Each number is 128 + 24 x the weight over its row's rms, rounded and kept within 0 to 255. Layers, rows and columns count from 0. The size above them is the row's rms in percent of the matrix's.

# layer 3 MLP down (transposed), 3072x512, rms 0.00366, rows 67-72, columns 256-383
size [105 100  99 100 100 105]
[[ 78  99 148 137 124 139 104 119 121 154 117 119  94 138 132 151 109 154 156 116 133 125 133 133 158 153 171 131 104 134 118  83 130 134 121  81 121 144 161 108 130 133 103 161 124 131 127 121  95 148 121 120 169 106 156 193 109 101 159 145  93 122  77  89 120  84 124 114 131 109  65 128 113 116 131 142 133 149 138 142 132 141 158  70 153 134 111 145 112 177 129 151 124 132 148 149 163 116 150 133 153 155 138 117 132 181  97 174 159 138 110 137 122 134 115 156 153 102 138 129  98 112 142 168 149 105 123 156]
 [128 127 117 129 120 116 161 126 130  88 143 130 117  80 114 129 133 120 166 138  98 100 129 101 139 156 126 141 129  88 139 130 127 111 164 137 119  82 132 117 147 167 116 124 142 123 108 152 155 110 124 170 138 155 117 150 100 158 101 132  96 117  94 135 166 138 133 178 116 152 145 138 163 139 112 132 117 125 133 132 141  95 127 162 141 122 110 153 160 121 107 107 148 107 128 116 123 119 139 144 111 132 138 109  87 162 138 172 139 125 155  96  94 106 117 140  94 120 168 137  98 116 136  93 120 126 145 116]
 [117 129 157 161 113 113 160 119 153 141 113 150 120 118 171 135 106 152 104 143 177 171 160 128 149 174  98 157 108 140 147 121 132 144 149 112 129 144 118  94 119 126 133 128 129 118  84 165 126 117 125  90 113 128 144  97 142 105 123 140 119 101 151 132 130 153  98 123 132 174 187 100 119 151 152 125 146  98 114  98  99 104  68 113  89 123 105  75 111 101  92 140 191 115 128 123 131 161 106 117 138 118 170 110 121  86  91 102 109 107 105 105 145 148 110  98  90 121 120 157 124 127 132 114 164  96 101 144]
 [110 143  73 131 166 140 122 101 129 131 126 116 124 115  83 117 137 160 128 151 119  98 143 180 107 123  97 153 140 158 158 118 123  65 146 142 116 129 126 147 131 159 150  88 111 141 140 147  92 144 132 153 137 113 103 143 183 137 153  84 121 154  93 131 111  93 139 114 120 117 100 110 128 118 123  92 136 111 166 106 150 126  98 101 104 161 169 113 122 139 114 154  94 134 137 134 149 139 106 131 107 172 159 125  82 129 128 139 112 138 115 111 154 103  97 120 127 174  79  97 158 112 102 163 128 146 120 139]
 [168  96 166 110 118  96 147 125 138 124 113 143 117 165 171 142 106 136 110 118 130 124 192  91 117 133 122 153 140 103 121 149 175 117 137 111  85  88 125 153 128 140 110 136 113 113 136  93 121 132 103 135 116 144 121 141 137 128  71 113 109 177 132  94  97 163 127  95 128 140 116 106 107 133 157 142 147 126 119 112 104 108 163 154 121 125  89 148 119 123 139  89 112 119 109 161 165 142 119 116 138 176 108 153  89 107  62 156 149 122 188 153  94  95 118 146 140 145 138 153 102  92 175  91 131 120 138 117]
 [132 157 118 135  93 133 121 123 205 118  98  72 152 117 109 179 177  97  97 163 128 154 104 100  85 155 120 107 129 116 156  99 112 175 132 138 103 111 139 174  97 127  94 168 132 168 106 117 136 143 113  99 138 102 148 115 137 138 151 128 106 138 149 133  86 164 132 154 102 155 153 134 129 110 132 168  98  93 117 142 147  70 155  96 107 122  91 157 136 147 153 142 135 112 125 147 121  94 126 136 138 145 150 102 119 165 155  92 136 119 160 132 123 130 110  69  91 130 148 123 145 111 131 121 142 150 154 125]]
# layer 3 MLP up, 3072x512, rms 0.0295, rows 68-72, columns 256-383
size [101  97 100 101 100]
[[111  62 139 142 141 121 124 106 158 102 113 155 149 136 125 130 132  94 144 125  86 113 142 120 149 170 162 136 157 175 167 120 125 120 137 134  99 116 149 140  86 123 141 135 136 113 115 100 124 129 109 100 106 140 163 148  92 112 110 136 136  98 121 129 106 132 176 131 123 120 175  91 118  77 160 103 126 101 127 126 145 183 133 122 112 139  97 123 117 152 130 104 101 148 119 128 151  92 169 105 141 118 136 156 139 142 145 126  78 142  93 116 162 135 117 138 154 140  86  88 179 112 157 119 127 127 154 158]
 [ 99  90 115 120 112 105 130 132  93 125 124  74 137 148 122 169 106 131  85 144 126 184  91 138 158  93 145 126 153 137 158 144 130 112 114 115  73 128 133 128 122 168 156 142 154 100  89 124 115 101 127 153 111 120 117 159 101  91 146 101 111 165 151 134 105 132 147 128 147 113 163 143 130 136 161 153 107 126 135 119  87 126 106 100 133 156 174 106 137 125 160 108 116 134  79 111 113 136 120 120 102 154 129 113 130 122  74 109 106 100 157 149 107 129 130  89 142 186  94 105 143 136 149 133 138 131  73 157]
 [120 125 113 118 104 103 150 172 170 124 112 143 129 145 155 158 115 121 166 115 149 107 125 119 130 125 124 133 128 139 157 129 187  88 122 164 133 127 120 127 113 173 120 139 106 158 113 130 136 127 130 158 134 135 130 142 148 102 110 138 114 133 127  82  95  82 127 123 133 159 112 102 139 120 128 148 111 103 107 115 113 141 115  96  99 184 136 108 125 161 174 130 119 135 146 122 128  69 126 116 139 110  65 118 145 137  80 121 146 115 116 128 125 124 141 142 153 131 118 172 122 123 131  85 110 142 115 114]
 [119 163 104 128 102 153 117 171 152  94 153 149  93 121 178  96  87 142 179  96 151 144  82 167 120 105 106 148 114 125 109 100 130  93 159  90 105 111 135  85 124 158 125 142 161  93 168 150 105 136 141 109 118 114 138 106 134  97 118 128 121 183 156 167 134 140 139 154 122 136 114 168 134 140 119 117 135 146  86 154  97 139 123 133 106 183 110 104 132 145 152  65  75 172 120  99 119 152 171 137 116 139 146 129  87 153  96 103 150 125 116  83 106 139  89 133 113 145 125 112 146 155 159 170 140 132 113  74]
 [143 113 104 100 104 116 106 146 169 168 142 143 146 133 147 163 111 186  78 127 105 131 112 142 134 151 110 143 145 151 184 122 163 128 120 163 156 146 117 104 168  83 133 109 133 107 145 135 148 166 145 163 147 193 169 139 157 102 152 133 140 100 170 107 115 119 116  86 148 111 135 174 132 121 102 134 128 139 112 107 147 117 143 151 125 141 141 149 100 131 110 101 127 119 103  87 108 149  92 136 164 141 126  91 143 130 151 103 134 125 132 121 137 115 178 127 162 120 142 154 103  97 122 107 155 150 117 130]]